From a checkpoint of a small transformer trained on Wikipedia.
Size: 10 layers, width 512, 8 heads of 64 (1 for keys and values), MLP 2048 GELU, vocabulary 16384, 35.3M parameters.
Architecture: LayerNorm before each block, rotary positions, no biases in attention or MLP, tied embeddings, attention and MLP in parallel.
Each number is 128 + 32 x the weight over its row's rms, rounded and kept within 0 to 255. Layers, rows and columns count from 0. Numbers have three digits each. The size before them is the row's rms in percent of the matrix's.

# down: layer 3 MLP down (transposed), 2048x512, rms 0.149, rows 1362-1461, columns 384-447
# up: layer 3 MLP up, 2048x512, rms 0.0763, rows 1363-1462, columns 384-447
down1362 093:190075138111140141180103099173147096137123143171095099134100103158087119090089075183165146108131118053112167147087132070093114170098159088123131085148122142157121105100154097131118171131110114
up1363 101:177104155149142079088135129119140147140097134109076140111087152135131111150109161160168141167103149220212171122157123127131149118178172128093097057099111123133123088115105087058051130114119100
down1363 095:122199179113144165130097113138058163146182094170156117156177132072128124051153155126071082152177119064114080137129164119119063144095132160189133149151153094152138121080174161157157065112132138
up1364 099:146112146106157144081170151158089164171103127094149155099148086095135147126098142118154120089177081103154096097123071134100089160184117142151128100133137138152128123141149117110171131139105101
down1364 092:124111102150098087148149125123087110084162185126129069095108146111144111128131154112127128099062157156169147099133161176184104129090139151074158148104095115177115143102106136092158149115142164
up1365 097:110155085162142140181119090135068140145169164160148125171104120119181148168130125125126186148117113124161147113147163131148159181117133156122096138071133126152153147064088092125130135118154067
down1365 100:160085154137119109168097113087133130141086103114179128149113106086120043070129062125196087145155122151162064106135078177064143098163146116133127116171116134098145111149126140083090163114112140
up1366 096:113142187147131160145129167134125164100149133128139106081139155156131173127080107128104176173147126149135154171088156141130158095109080123169114095138135112111119095088123130126072155100189178
down1366 094:155081147088088144094179094080088077163110112204143150154155084166157087178116122159085103134113128193072134080125107158103183134168143158183124093073167151142141166144106077107127123134107089
up1367 099:186142083113138071202137151168092158180080163141148122144127080126095217095124140132088134124167191139141167168157134088149101141136160190100174100147167150069182124152098105086093095134080163
down1367 096:108154114140113146172122104158094086133139100170096111133140144071117144117122138159101231146116113100108082152084091174046112104183122183179124135071089142144111131097162133168126122155139205
up1368 098:116120134138165139132135097123187145172147085148180100145124052094115127178114075128140144097131143056130163155027168146058165132148129056127187108100102098095164167118086134130100154132164107
down1368 093:112173104105124111123204171168096103094088094139098123136155153115105105088117133148072155132125105147110154130157096135115083156129102140100152143124210065191123136164094101122137141168087117
up1369 096:104138167110164188101101145160148074156133181196108108187104161149152129092116130080142162114112122146124144169130144119161106154081113128103121144162102120122123068206137143143177105135146110
down1369 097:197130071181084121186168129111133102103079082089140162150138110086138163166184159125171092099086170086155166096150150195053120134127091121132119131124138176115121099105147113113180164125143156
up1370 098:120069138086166110113122137118120133166177121153166164077170137133123107162130165123133150126104133118136149151133115108134133144122123152119192147131113144160133108176200117137135081124167157
down1370 098:121131127143089171127105134104113131108137162108147189099128077180046163077090158113131024079123139119094115118139114122160156139132182170101145097140140155101145127132115168068123081175151109
up1371 103:161133089100099089149092132200164127083159155162170128113126125089124085114114084167149164116110073155042162100081152130094128162124112085131162053126121198163155214125120063107145142150131198
down1371 100:091125142195193149121157118136091154097114145118124088133143099131135103144150113069110138148104163119178111121180117114178131116084132076133119136147080191155104150141145169102154153130120139
up1372 116:140114107140055128149116184111141057092135152157117100110165091200105086113099151121090130197128121145141124143074129086104103121169119173154156149138138097110123142084136167139140072113077169
down1372 135:117151085102102115111174207136084089164123173135186077088182115187121101104104125087136153186143132106149058066072072074096106103129120133165124123128161083144101151123180122140192101147114181
up1373 103:117126118113128133147085139141109087135123129144127185151107149103166161161205190097146093083110106086169132096141054113106136091172118142118103114116148055131106172158138112106106132099093071
down1373 113:138111087167113110170079089104088155116125115119153150123082131133179207121133163147147137118170150093140090114174112110176150129149113126157079137142086099142184143165101134141182106114101157
up1374 098:133077086116100152122104117120141128089101088153159135088119174134109110144108146110141132136196164131126155163081080142157169159117136116155141108081164162086153164121135158091135118100129149
down1374 100:135163104137118205099113136164135113116123162140158077159081152113153038139126142130087094199139075178086158155110190140154185136125112150128161135114056110160101094194078147100097162165124089
up1375 095:100142139154116151127153174123100117158116151099144092163121067148131133114129135154108143141134170146130169125191153123192145099093138110126182132134076160052166158130168091165110067144120098
down1375 095:147102144095133130110144117107141163166106140143115112070160125112167062167111123089103101094152117138124138131166109124104164144127090064129101152157136094226109053156098135100155181140086076
up1376 096:106180120147116158074078137128081166147149140093057157096081156086168180151098110181144134117143126127113080122136122155127150177160122178177114124105127170153133148187107097162124154116129123
down1376 100:170122143078184124104068104088128167199151104174086086141100134113056117171069126110122173198156137121128173133093097158146109121104104125104201083129151073105115101091145062175140174074150207
up1377 099:099131161069161070115147139119148168162112105144081115127059156136099075113094073118103105131146130106117106143124147129203148111198126158078162119120141075112102116062144146146176158145147101
down1377 095:118111120236154145157179112118119143094171149133199131154167133125104129139151158179146078106110113167117155132105128141136107162141111139108072132146119130110131152159114106126112144160131101
up1378 102:114130114097123116173189081134150123184177142181131135156168118152189134110136133106148142132169123097150186106114181091127091172115148071120133129096146088147143140205122209109090147135104094
down1378 098:113101051085087158134169147127110142153113121160107187053086199177158147144131146128178082120121220124086112132155111193075101125161115054146108118125126149067120104144131119114171129113143097
up1379 095:070156136056124118123161072104101142132108113101102152127145139093084101106160115084121133156078150105111140120127142081178132112174167161117135103133116132142195060136126162137129114117091091
down1379 100:103108154136121112122086112167107106076150161145155100087159108161067140085124103078110125141162123102120158185101193202113109150099221123116108094097128127062141130155106123138169120130148144
up1380 109:166130110095099171162159104157154134164126115177085116146123083076099113146124126129153141153097105152144093099097143097086131131104081074140097172107110135172111117127171102131108102112122147
down1380 107:101116115127158107106149090158157166148170113195168121109124111185113116118075128137171123091133083177128119128141110091132094123141217137067173138113131095138151141141196170164150124102131137
up1381 103:114095092138203099180155145216184151090194118144078142194097119170130140122169049140120133167125098155166161086094135111111171124171161119165112130096132151141154124158134149113202101087183133
down1381 103:126145119122091214129148118122109165150094139107122121133180170078105125107091098107157117118133163123157081203159022163098163100123168152112143119101145148115096154171056081163041158181159157
up1382 101:129117120125194122125135124111146119123156103116155106123124112150128088195126149119110166176162154213106111145150154172120137136169149108117105136104120059070092163113126125156116094182155194
down1382 098:111072168130081097129154132143141120124092145076150114144159126089149136129114088116106065096105127129153129113077093227177139118080134090157149153099119102110128089147170130110086108108134151
up1383 098:173209094095145187190166154088042202152134113083117152079131119182215101119136149135085168166148131065107110095142103124091149126122129127134101145072155120145149125170158145166155039146132091
down1383 101:117182102111171094116121112154157103089132115115193132159165136099154150171080088177148147107116111167159122150071141093191095099141129071064100163140148132127147169127069191093182199158085142
up1384 105:181116142108182125157059049199153143191066133109145107101180136112126119158121080131147050133098131139147155084104106127165159156187111093100160154125111125089146142129140079157099094119091110
down1384 102:100100120109097146123154147031072078112163099171127150161080143196109089098126156098081140120092102100218182123131090092189162127107172143103148166114139179187132205150122119098143162126089187
up1385 092:185115173129158177177135083137119173085172086175154092102105060100178122116167179167136098112118141169130118197180097145178096144148112131099103101053129179139165084129159121098091192116109128
down1385 093:094131080134102061093162150163106147136144160183152170150146157145105132155089160131126116093063146116128160117096144135125136095153146124155157156169051102120141171123102123093142088167126142
up1386 102:148091126123175107047095138140145131145184098131120173082204126124134081127088120124121123168141158102093138157115148197147144076147116179184143158109124103128151064164123082098095205136114122
down1386 105:114126120178113139107081104117191139128125120126159189125129078134100123096111138127160143100127181177211095117128095136139163141162106161084093144099129112111125112126085111128097199149200123
up1387 097:139113159120086117135183133076118099101113180074160129118077128113163134156115161186159157143146118157167134123121131096109097142112122112085171150166135146084168205149092148143145168078132163
down1387 097:093127150114108127131132121142164134123150132147136099127112120141130129087141191110115050112167143123120128101130073141168146155178163113152141139106185151172137142124145140106118169132095098
up1388 098:144153139083187121202120173077152159119157190133145100122169144146102105145135109122082111109100131156091117117135167100098123107130083128086103197080071086150116161112165125118150178166128095
down1388 098:143081094172105116154149090195093161156110091099156109102124152149161161180172159108117091082097151086170137129100161153087066106153139131133150136116099172162148097075167136120102124140158127
up1389 104:129162133111086145132113110110122206102067087111167163117126160087110154160097156143183190099125101142105153121128117074110091127090163153162159171142081155090151117125151128157059135170131072
down1389 102:144120143101132154113122150133084136131113132141155144096138137170055161063235124157096118147096087112110143144131118104129168153158175136130092076079153133148078068097087143093136049097141145
up1390 110:182151146142175073078103107137121152206153049123124185104130133070141164136124068077180142128149059131142095103127137141056091112174157185127075105137189143091129161053172086145094139107151152
down1390 104:122132082137191121127086128160084178067075187129177107146120068101088178166089135142112167133082117164081058120173174129166124124139075120081082064131120179128187150122152152096078099123126137
up1391 101:200180104129085101131175117186158116089150102135173156083136158171107126140087130065069062157052104129131137103115082110154141108110124210110165091094142118104143085122145092064123121141121153
down1391 102:102120115145131117118084121130147144149118125156098118124105130097108114111179112212128131151147123108156168081090130132121127130142186149150098118143120144167076096110152146160167165188094181
up1392 099:163134115105165118133121135144178171135125152132131157123146105137137177078140101117136182185164122145157091111119116159151038118131103079103106064148102162146193120116139071143109107159172080
down1392 106:135065162171059103139105109184108175097139072153099082124114128078121167137135206153165147157167138122144124163126091083118139125093187103115090148112070122110097151114165086106176145135195144
up1393 098:041062143111122135140127146088124126063186190173162127108084160143095104133120116117153118103150091154172101146168129103150157145156137148163158110105050171136119121088119099102088115189070163
down1393 095:113165190157137100091109072177148093134083116113106137147064130174105091129106097165076144126117142108088083151068157151134148152155072109176127154173209140092119095117109122116100074118125116
up1394 100:120186120215122074118112158189184145089127178145224154119133149084148095171093142108114086212119063131082151116116133133088124165123096127133136101131115129102115162127079122130113190151143132
down1394 106:140096158101127102144103120116141147119102144153081153177186107135132073146089059132095085076165080128104146120131123095139141149203171134109151065110117171119135141161173145108096145154161160
up1395 103:093148065140057141100114119099112126097130160136106087106133105142107094123115079151096152160109152232100092134108126105133155161170142154119114151122043144120075116119154096178122143120152098
down1395 102:126128070119112048117173174187162130203160110090130117136101126186184199156173147129154146150175126125124173121092121123135083095109137123125091110179107093118183150118117213145123163102120151
up1396 105:121081147125130107106078109143163186154128116100089133109101087144143150160114086139081075110182133094197119127172190102179116115152141087099122135106088129164076140118168061110127118058099080
down1396 103:121138066110098126098163110153124108088150093130158098082118136100145097108159177154143082135150106170058152061090117116122080158166144098112144172122147169107151143130130112191113189096145154
up1397 098:067113127133170118092173104199122161162087102167108107145097146087100120172135150107095067148122117169142109151120162109128101114115136103091168088170130091156086107051108108149171113193137139
down1397 095:137155159115116120150100133143190108090125209092126161098144137094138131109169166072182133136150145162105125125169153129163125105127133118196114119080123163167150145189139135126107118091126140
up1398 103:158146097109111142167113205141189159107105070167113026107155155153150132112112122208121106169093136158096150121113157090116129171170143129052168113116126084048143123116125088079150097186140109
down1398 102:099105118146159136074149140139103106117142186118163130166141127175037114129091173094138136092118105139151117069107074130171162127163094151097085131152164202146152165140114139102120110138125145
up1399 097:162092121133181174125116144095102147093159129118144094120132172117204172139166079132115192047145154129095184125133102147187145107151105161093157049107151061141133170072100158140103070131138109
down1399 093:153201127108079122138173117129118163079138153118062100095131096113097015138055168087122107140115143159151067124090111117112100139091136112181072183166114183093095113172119088128210154115141177
up1400 100:141172148130133077147122182085140089087105123114159104165166131112146161110148070131113099077168202169113183110095080048123104088090122160164123141154173158117097147096070138181153145164129152
down1400 102:183118109124156100119178068127185128100093160141153072062102124140094138128077120137186109106101144119181034137139174144119100102075171098117164105137111126149146154129173158153121129171094134
up1401 100:138114181197116120127155146137173075155168132062091141132103188115184097169082120153110111065158144116108131109103128166187092144106126127144091102129144161130136140173188129098078109078146128
down1401 101:127121158090137144121104159138160166123102094115143168122138143121144144052094123086109145201056121145110105145107192101101166146081125150099119155146137059160133184122207082120080089119105114
up1402 104:106043120117193132138105184126083048176093182140150145197146138106139129167146125151103155148109129140119110101142108182111104074114124206114112114091150134113080172069105111104127133096189129
down1402 106:124069122181165113135127140131118188134103113114105192158133092124142106110100131090090128061166153184163128142128167102154124183150058063092119189116093119170074114087131152147084150179098145
up1403 094:168121132109122145150124068090134134113087185112067124090148093112148137113035121124132083186122130117112184149106143106147153117107103104208134124150093137078102162097122109123148085161195133
down1403 097:101128114104148104145104133125184112147082133130156079093188154143111121125171175114150161077138084200165101127148115160172118149115151118114155125086165187136117159129103119124177121134133081
up1404 100:142124120132108071102142162129137134132147137115099119116127076082150130157078093104142141155108131141144078121088159106174146062146134146127112138112134128137167128143131062145125126159131113
down1404 093:122157155120171111134126094156115119094156124113131177122147159132108122087145094141125097123134166160136202134163113107106131195131139154133151110129128100108149128110108113142118180131110094
up1405 093:132173129125155113138155071130148129186160092123129147185206089134158120134186152065094133167125103173127136118143116118140164088102106058121166100099134104085143094137088089058101147174109154
down1405 093:089159148116101167148173070118105109091168099157102146149154095120094119143165106141140127150124128093118141095116097079098215117120174109117130174185151097112070128131112096126130107122109173
up1406 097:173146118096114164156150113146106108161131127113095156162106081070109141156105085120149105117106143145107100118122192079129212133127132105130079140078089135103138142134126106174125087067069100
down1406 097:141136118180127110081104143116120148092129105130150097098151134201139131071109185126106136138129141093140165112128089154138115189165106095106169117196140101081128170110124145117168134134134163
up1407 098:112179121131194079100144144113101134187061157146112150123108157118120121118179117198146106125103088117046091113117116097039104098160176063107119105125169160175112176138121114092100103098191108
down1407 104:146153103092128027087156166178086119137114078136113133170146134100148097158160090083122174129184151107182133060146045123136080167112137218127159141153096133089124162185155113145152171129115114
up1408 101:072158104157144107128103116132107128102138094123129134141120110081149147127130120117129113091048154130112136164137132124104133158162137070121196167123125154068151099151141089112114126104097172
down1408 099:134132187095125119158160133118139123189153129147148085169163137137091117126173083105149168146155115185106140144113112116122095083132162112082118136126157165162063125138125102070115116195162094
up1409 097:159125150137118160149157117108129106154120124106107132101113140107117124111087154131158178072095099106158104157093140149087167124133120151103131173134157174167101159156090140134111157143127141
down1409 101:147096137144092143132105070108172115123179146133119108185116158112156165141139122138126080006105105156094148146137138125126081173110162112123153147133165105121138132146085083106180197120098124
up1410 096:113141146166115171145139062104160084139135094082089109141149164140113113149193120145123138095144040094106163158088146098105131166144114128088113130153081095161154089178151121111092131150098144
down1410 090:130133117090096149124221209122119152081117182127188143146094087109129114132089095125118135138123193138081104125135136174117127093140138161118106113094135091167064146099099156174117088126109168
up1411 101:133154161123145128109170147119156160111188110123102156110198116132091165104223065143070126159079138148151107118076135165118142080148100179049166130061123145142070099099115181148137157170148172
down1411 094:136151072164171136117116074184147108099108135168128135180095142164147127186061101118154105187178148110093131054178117131177142158077169145182133151154151128112221097117155105102128084148163113
up1412 097:120144112176177161091081159140061150123110053129118020117176162114104106146091171139090176137122075149124112190150091133136105095182168164155197172103160155088115114127122122127155125139178192
down1412 089:115104145126095106157132127130176103143214205169170163188099127154125176113117094162134089137172212071109163055168137094147140148093099076090095127133064111132136124140125089150135125123143114
up1413 099:100139121075173098123053145150097148150173139138096090163138130063099203125103155118130155149121142116114177167127132119103156121181162171157154069173093127154153137115120139169155202115112082
down1413 098:161092070154119119158137082140143108060120158122145112100171126167124115119097106093152150172094075079118145162175158117164102137116112155107112147144131170148105165188176117141115160160099162
up1414 095:135145136153137101105142169164091169119098142122125089117061136137083164176178132150124134120090128124120123067155115140080108140091174111090053167075148163136129088129140128205143109169132152
down1414 091:141106095111130202164112144105182047209137100161135121120158164123172137163164120139153073059102160161106102163110113113218053134195127166165186100126118079166066123113134136093122165170154081
up1415 096:161184059103138170126131115151101149147073149124129161091119121126137132099129157119147117177123131135141135141107173168141123137143120162185136144097165080129144152173153088080138174092147113
down1415 096:085153153105154121111139152135074153142134156067166199127148107104135153129084168214121167117156080070165130148121096143143111159161192112054107171129098136124154117111132178140080101114148093
up1416 102:136137121117156116148146128097140113129161098118123093121108104159120149118104195115150133129177099182075143170150128174175121157166125111067140108124107141076114088157163121113129134111114096
down1416 107:111121061173181133148164094116141103125203098121074101063077130156118090108068152162135128100124131078103160100072100093121112165119139137105098146145146145120165164132097131128135206107137112
up1417 103:145123140182119166104125144122087126104153083106113122099142151142159192109103126170120157128133154171120098087107099121083169150101092152138122114167116129110111095056136062083117102160149134
down1417 102:116185112108160102112088072147153122117088164166162119117114050094116108125100122109117100164182143139146193138112111140144120099107106121103131097124148135135077202125079188197093086132117100
up1418 098:132233180143099160129100187145148136098091158126186109110164086106147165079132133145167131152052142138107132135130170134114152147116105097107136131135157091161145117088147149112101115116159181
down1418 090:194063112078166142135095082121129136181152145178087150122113100103171127107125128158147140142219132166118104126106082144096094124123153167137176119125165180070113137149142149063124139170063099
up1419 093:111136164101171150134163065134119116159103105104139083106119097124162169121146075134118153128130137142130184117141147072108122119146137155157143058123172157105124128102129167160151183116141190
down1419 093:076104108181053121105111169127128119151125087114141138102154163167102087160158135101088138155114108123142105098160143176087119089110159109117118163131100135161147146141120139077093121116096077
up1420 097:111192119125187113209068114128093126148165106104108134137131155120128136163138127095121109107082131091128140152152167138102111170152175098098140164141085167152128114056141120124170063091155135
down1420 100:089108138168120215075192137137151085173136195133104131134075123132131182117094127120120110111132134119123091070103135162158170075107078165144120141143175135125189129172108169118107130109148152
up1421 097:137055141096169128106122136080109132152143124166164135065115115151151088082154121108139128092119090176121119176100108113146041123157104126109174159103122151116081112148080205161084128120075150
down1421 098:157151089115167016119139114178151115144139137066133103152104104142127107157148109159121144117104129127138139096206158163104109076128186133129126155146087141104161164112098165110187071130106089
up1422 098:080162146120140078092102133131128146085124097192163070170093127120145115046126107065068163167149114146104155130124142053152136150190127187069137152098068122144137136118095101133088147110142124
down1422 094:167075138125133112147143149147177134111131169085145158126190159087103124135132039134186152112122135138122148201172160202118122204089104132143063102133125140116075110146142151118144170185164188
up1423 104:107114140175117163134116118160078094141109184169192063080119098121133171109115154120166121120157107103163127097129115123110128149090122085120166098139147142160169072110120136094129145157128052
down1423 112:156137169126133092093140125111095085093134149125095108117095203108191180166153111130177164115145102115111118207142149178118104188061154191154068133130162070135102100108180110086120105127190140
up1424 102:165168139082187102056121129089173174176152127136077160130120149139097094168099094130124128159131062228142167076116151151142101122032150091191097131129135181053154082174166150147138143117103108
down1424 097:118125183116113163156108156112097102074108202126131095118108143087180094125142140146141152153155092167100089173111114136092169089094102176166210105072171146094140192141076105117124165100135120
up1425 096:188153131164111168113147080096095176103081166173180174154103164134115175160104161116126104078116139167096180121081176137120157120120122156114114066121126131115117144127078097129090131123170156
down1425 098:108138096164172129110121135117181113105201119118141113097129109119119131108148118199150115158120112114117109159164087160142122097191160148132143159138134120077136139073155197096151073152103153
up1426 110:133117114139184134181085120117114126141154135187123146085130106085148112145101194135099090125131120153130119131156151191112131162090150087097102141142070149125189091178191162124124148111135162
down1426 109:088066133090104190145105142092110137128110146137171145127119177106133107124065224188088149120136146180153102118152106127118123031108176148141107118133194155117116156121105143136102178170139102
up1427 099:142129166095116099129119149134120097200137073145140180155147141136099117163126147069085153092133141135102131084069129109196116126125160164154080131119168063142104142184101164126067068069121113
down1427 099:144098132108087105080132083127144102111131142138148094120109171151086131090141186135147150070071126105098137097137152162135115143124091083105123139130129123084097075125121172147117121140141108
up1428 098:188132132109133122148127171186137125117153112150149099157058096126167151150091134114136100107149154167121183136115097137146148135160141093133120056144091113159160136132122087110159141098126174
down1428 092:101156092094133113103155103152066071160157108148136142108164196168045126134140092163137121121153133088141095134130120132111170077094099136122154155132177190150107159123166168103111124131114067
up1429 099:073131076120066076165135180125054113189145101149086135150125084131142125109155093157114143133108060181121142145190123098124109175101147165120144056110152119167139148110117150116146115095184156
down1429 102:129156182141147152155123174148121074137090074099145136124190099145090149161104091085109134186162092085111167169130152120099113109081194143108158097088209109107148195132195155082107154164181167
up1430 094:076158104163112078122130137153134168139065136146105139171126207095138157167194125097125154092173130094107127063128118117118144152140170163165141046105143121202148159113134138044105145097094145
down1430 096:161132127128165117158157103145214112085125146126093093133115063081148111175178103166130142112101196127114120165161107176142177162132160191102161163164101178161145152110173161116157114089141153
up1431 101:211088145147127163123077103096170114142059160174156169045135111141175122123125155081172116112132105161106140124085147132140111204148116108111122124157122179122095147126112125151113125046121081
down1431 098:085067108097144080124149124131085171153153129112124153167117162107088115185146117173111154221130074088143167142125165136112128050151079138115092133115122143089162155160099125137128148158140142
up1432 096:156118107165162119139124110142110126134130097109144127182130111091107141095177102151113201102090171119133125128112104126104127229129170210117106067150130124098153150142099128132123127177141117
down1432 095:123072159157107109107141095131118130144184118144151127040115166148114090121117131121100106076140124129079096121160142151126100107126097073152129095093138117124168116128148134140121133107157136
up1433 101:070105147194138128039145121121119131079118117169122143176128150155130120191109101102131143125134110110164133153138154183094080137115172141074076095118070041179128106129159129157098141147107120
down1433 103:212142197146153072139105164110118126144086127115111159104136106121110122071159117073151105142062203115149104189135048137159099175133077172085234180088108046144112134087129177086144174155091112
up1434 095:088149129131144197123093168125154104123124171153061165133048093146137127142094180153124166075185100145082097143064085152080102095112201098137122104096127107101103162123094139071101141099157115
down1434 090:113105131142139083154208094157173180144125105128173142167107157151118116126135095120100116130129122076173169134171107111170160204144129140177168131098115136150101120169126151209140149153145129
up1435 104:112134125092094110142086096145092029149113138163064135095144101081185155156120121167109140141195151120144142167122128177170107168090171179163138118096129108137071156154130110077125123151133098
down1435 105:089116123153178160113139084088114166106110138161196131119122149087067148130167106137075189117187152121149138140189074146162174143110160105149135160171115143045079183111161160140112101141115131
up1436 100:163132120155057123129135132187131123131114113117168109121193111101132125103094075153176092159158121159088121183125072151111100069158121140119171157097127130134101113109152091170178161205125139
down1436 098:091145133127097189163095145098156101127182127196114201164157080099120163144166109095093084169163160159194178090137166142080154153133165151092125150131126130115099132158077144155157132124092163
up1437 097:091102102108131125087099108120195114147049194109094175204157098062131145104073106101075091105139149070148110144093169172072113166157143146126113185132137187109088176157101194195134165148185120
down1437 098:150133143155140141147097087070135134121165137150151087100066111135178124088117158099154192118128089073138077125155079181132116092111188118170169096143114116145130124134099073144164098124150129
up1438 098:160137134096174103181155097108140117085144162152076113137095127100096070090115136137131197162157172136186121099188125125121182112105199102100113090159150155114089115152136154139092151150105154
down1438 106:166139089163128121117116105179157122061153120214181092106110142122102156121139172158118146100126070072085165046122061082130136131207140139089135158178190142115142115158074109125171080139168141
up1439 106:157108164154159121099174162142086144119156125098124155215017112137159086119117127155145053088100125111165109138144111133143170109119112116114141075163104161126169122120153093167117180129112109
down1439 106:207167131122069113115079124095134082098141124118094219110170141147155164128138145126087159132140150137122175102130176100150130167133042127134099110170108130110085143189119108136139097111043143
up1440 098:117120108220139155118138113145016148061129175163111087101128135164167177122157143075143160125126098177087184076133153141114121121155119083098110127163099130121145143172098114124090090151137125
down1440 093:132121134119162115115138118145153121124131074096184157123170166032124136141095095163121089083109150065157148211109150139074138081157100152147156111092157206097142105111133093157211176099105146
up1441 095:134076098108072185097136135134135154140090162154155103119153108123130109125120153205174125053159111139134139136143157136139112163111133181148139210139108110120159165069144131141151126070166095
down1441 099:152151140111134054151175095090083120072131215146229156168088168076155130114129145080122193177101137127140099155079111103121146095106084103075119060196121079106157135173100087158183150162092175
up1442 111:108116140099114157151116104121106134118144096152136151086113162144161122094174070150109126081154107101154112129110130116100146111156136171079105162108103200165163105173196103112203159142150128
down1442 120:144136090140121131169140096145087143118146135152187105133141127166149122157141141096129122131134174098138126139125139124140139129157101165119127076161117123122137182143095114142177172177141102
up1443 101:109116164105147121113111162124086111098164111107192135162178128122163108161099147109104115132156169165144172154125105043144159141113192128074120202145102161098163145077079134074148093136140102
down1443 104:114115093116135121152103127148077118153105149180094136169111110127157127100172137128156187097124111154158149170122079143111136148132185120147187108098154152174064091178160083106080109171127194
up1444 097:159127081097136110123120154108119071129106090130095107137109176114142102104117148117183153167111155098121180127122189127197100134126161123153126109148100128176124163111154073127179121097085107
down1444 102:159071129077127074162128155153119152159127096142139137205076139167160079136163192163088124113123138118091179125131105030127102188133133149123150149124140155130146147174085107169094106116144147
up1445 102:111107131125095164120174101190137114145134122117116166092092123153110094154156105097073129150136117123116122127136148040162099121161104144168158089144080082098125125141110124105107179090115165
down1445 107:050095044127148162126122063134110146123150108127207125130149189096106104117089062150112160130101102075142116161151159109108155145097054134146117058116077138137103140164146152107099189125121104
up1446 104:154110123099172125163088095123127120147116094165134096137155075114118116143124141087100115185087139140078138129133177149213047124128155106133155101165140123147131118157077101208102100176113134
down1446 096:114076118089127126086165153155171158131162166130116129128135166136151156117179163143181150160160132109188082149152096079082168093114134092154085174116122153114104153137171169110112145152132114
up1447 107:112115120171167154133142136101176154097081165124093103148134097107069143157109114101111141178160142187185185164187119142123129098142088090107139170190122123167159093118179144107090146113110109
down1447 111:166094116070186064141106105108116124136189122080098131107123083114175058124164155152089158171160115110160122107134121123155117106145172087110095148117177134097105178148037127103170120167169105
up1448 099:140160126140121153161114122113120113148108108087111161070097124135142125120131174133078114159179059181158099138145192127150099149081100102129123111126125125119075077169129137183129146150186129
down1448 107:184107124151176180118137099154128076138109090084184131098171165134141118078143173100133140100102115112146167110177111188086103170178092124085120081108100106148129086090141125113132155159120142
up1449 094:158135131161132091192168136092072155153128092087102116161106097191152173093112145186108165160097068155123134127156114065134158107139126110137128102162123107107142097150154160108120133095170084
down1449 092:105116140132139131108100094129125076124101151113164075205101085081117086165154104047150109132105145075125140135119211169129122159177085115145140126132133165110132134101084111132137119106099196
up1450 097:062161179190080143143086151151082184130128063106116143165152117096151151098132080131134117111112141140116075090061066101104131131123104119085073129183107056115125113143141091038126143155120140
down1450 096:112107093067185167133136069164121122110122152140073141135142154134126122174131171110108111114176101157111168106148120115103118090139128105154101082077179118132163165116134100179156105154081161
up1451 097:159140146129088074096135158157156132108174162071129084160084067112105137115134112170185070105141122066153105128152139076105152133116146100155120085142079105147090155121098134148098095130133109
down1451 091:099055155090135194156145113061083134143125145162099162087127186093143127134122119083078140092164183137094143123095129158157139116189104115158177149107178097101129123159160174129185106145094178
up1452 101:127130065143126162103150159124170121105116080184122199123164129103174168122124200125033123126102132137107178121143165107115114124163156094141141095142095031163095072185114120141131111122118115
down1452 093:147074153161162097106162107143106211122109124069124032183143119170115141163121165134170111143174114188143071130153109118184120144082120195149142151226146160177164090107106162111077129142127135
up1453 100:090114115156126096210147060101107103118089060128166089090150164171089183154173158150131145176057146147160171072141144134125121160095092126096094111141140161147118151187173131083168088116108120
down1453 100:080157165172128113101089148131176126155172149137103168196115097128156071073126102116124078170174079186148079156065134134115073109175176093096160144112135093113071101111129109125136191144112125
up1454 102:090094120188179102092156138162129072120107155159085103133123192113157058147172134090148098115131137177122143106059109110099157109137155132076054105141129179171104119090106108140123152208087141
down1454 099:142129165122103169162169180108081130127099079120068125085086110094151131087087112164113120118142142123147114110146110106120155116174136141134108118102156074049127137074126175124130125103131120
up1455 100:172082166148124102127131172140168156130112073193122097115196152143109111132130180133067129083107177114095110170139139151144104086061125066131181161202103122121099119143060147107128140142132117
down1455 097:108144120098141093145144129123109075104183121076106134164096159166147112170120090153162122103129052099165114132112136092158131114169148133137091057085157092141123142040239146166051136102105189
up1456 101:138151186102105129193090143176081153157143093161112149116069117088162143137122136174159117131150134113166153132131072090109155203130109166107113210110166148187099124125152112080093168098149138
down1456 105:138137185176116127159143123144114116103141089178151215143079096086146102153094106157128219114162119134157112121165111147063137127161155130155017078132100091106140132079117110137157101116141113
up1457 102:119118110192159105127154105117110170139129162110135148117111141069119140118154051107152198176152145162152208119165125154132144103080143058100165095121083134152105093104142122186118152215077137
down1457 099:142106180083089126115129098119150156117172138106167159184130164149117124118110141121160120131121103095116091125113082136134058073100134140099120125168155175052150174096118118149089200121098150
up1458 098:164143165119060130150147121129171146139119116090154167154132096206176126153117136190116137076133207119156079108092146108117070080117130161120101169098109168085171095098094114086144115113160149
down1458 109:131130097140122161111173154119154131107131129174151106146069129128144149074122152144127178165145161128105198106102084115123155150204125111078180095091145118182103130132089099146130141125119125
up1459 105:133126126155149140085099093153128130039159193091143130144125191158153117148088130185169111120155214173088139135131162151109102139161045126092170135159161107103098149133158165131167111118110154
down1459 105:153126136116113079169128131128126118172087115128170105096115099090094087155127157036079172091088099130166093109159133093135144096125139174143131108102109143061122137115159078151061082100197136
up1460 100:128130127146146126174165118104131088116177083079168146142138116140172165156184092116123099179168131090150127083105115114134101110125133113083114164140081110134196143102116110205072120109083156
down1460 100:143136102105164146121092124104120113134113181166100136096059115138073105125125120145177106139060128155096126172106137100139097180111094115172127123132146154128078124136179156114157074165077133
up1461 096:130181106167152130077168158167074162111194145140081078134093127127202127153085192128140115129156151055171132207123210139128106110135131104114192138121140106138182151143206094112134098117102138
down1461 096:106093182115046126126164134088112107149062131129151102179137115162148134111176063144106122115177092164096083133126062141069089105066135174148119100135123164081078074159105047130158147159091161
up1462 097:123163124101141122176100146133162115176157104132105100110090187100143156146171128145135096140143151179114096130151155158158120153144167135091113095108107127119129105042109080176169162111146092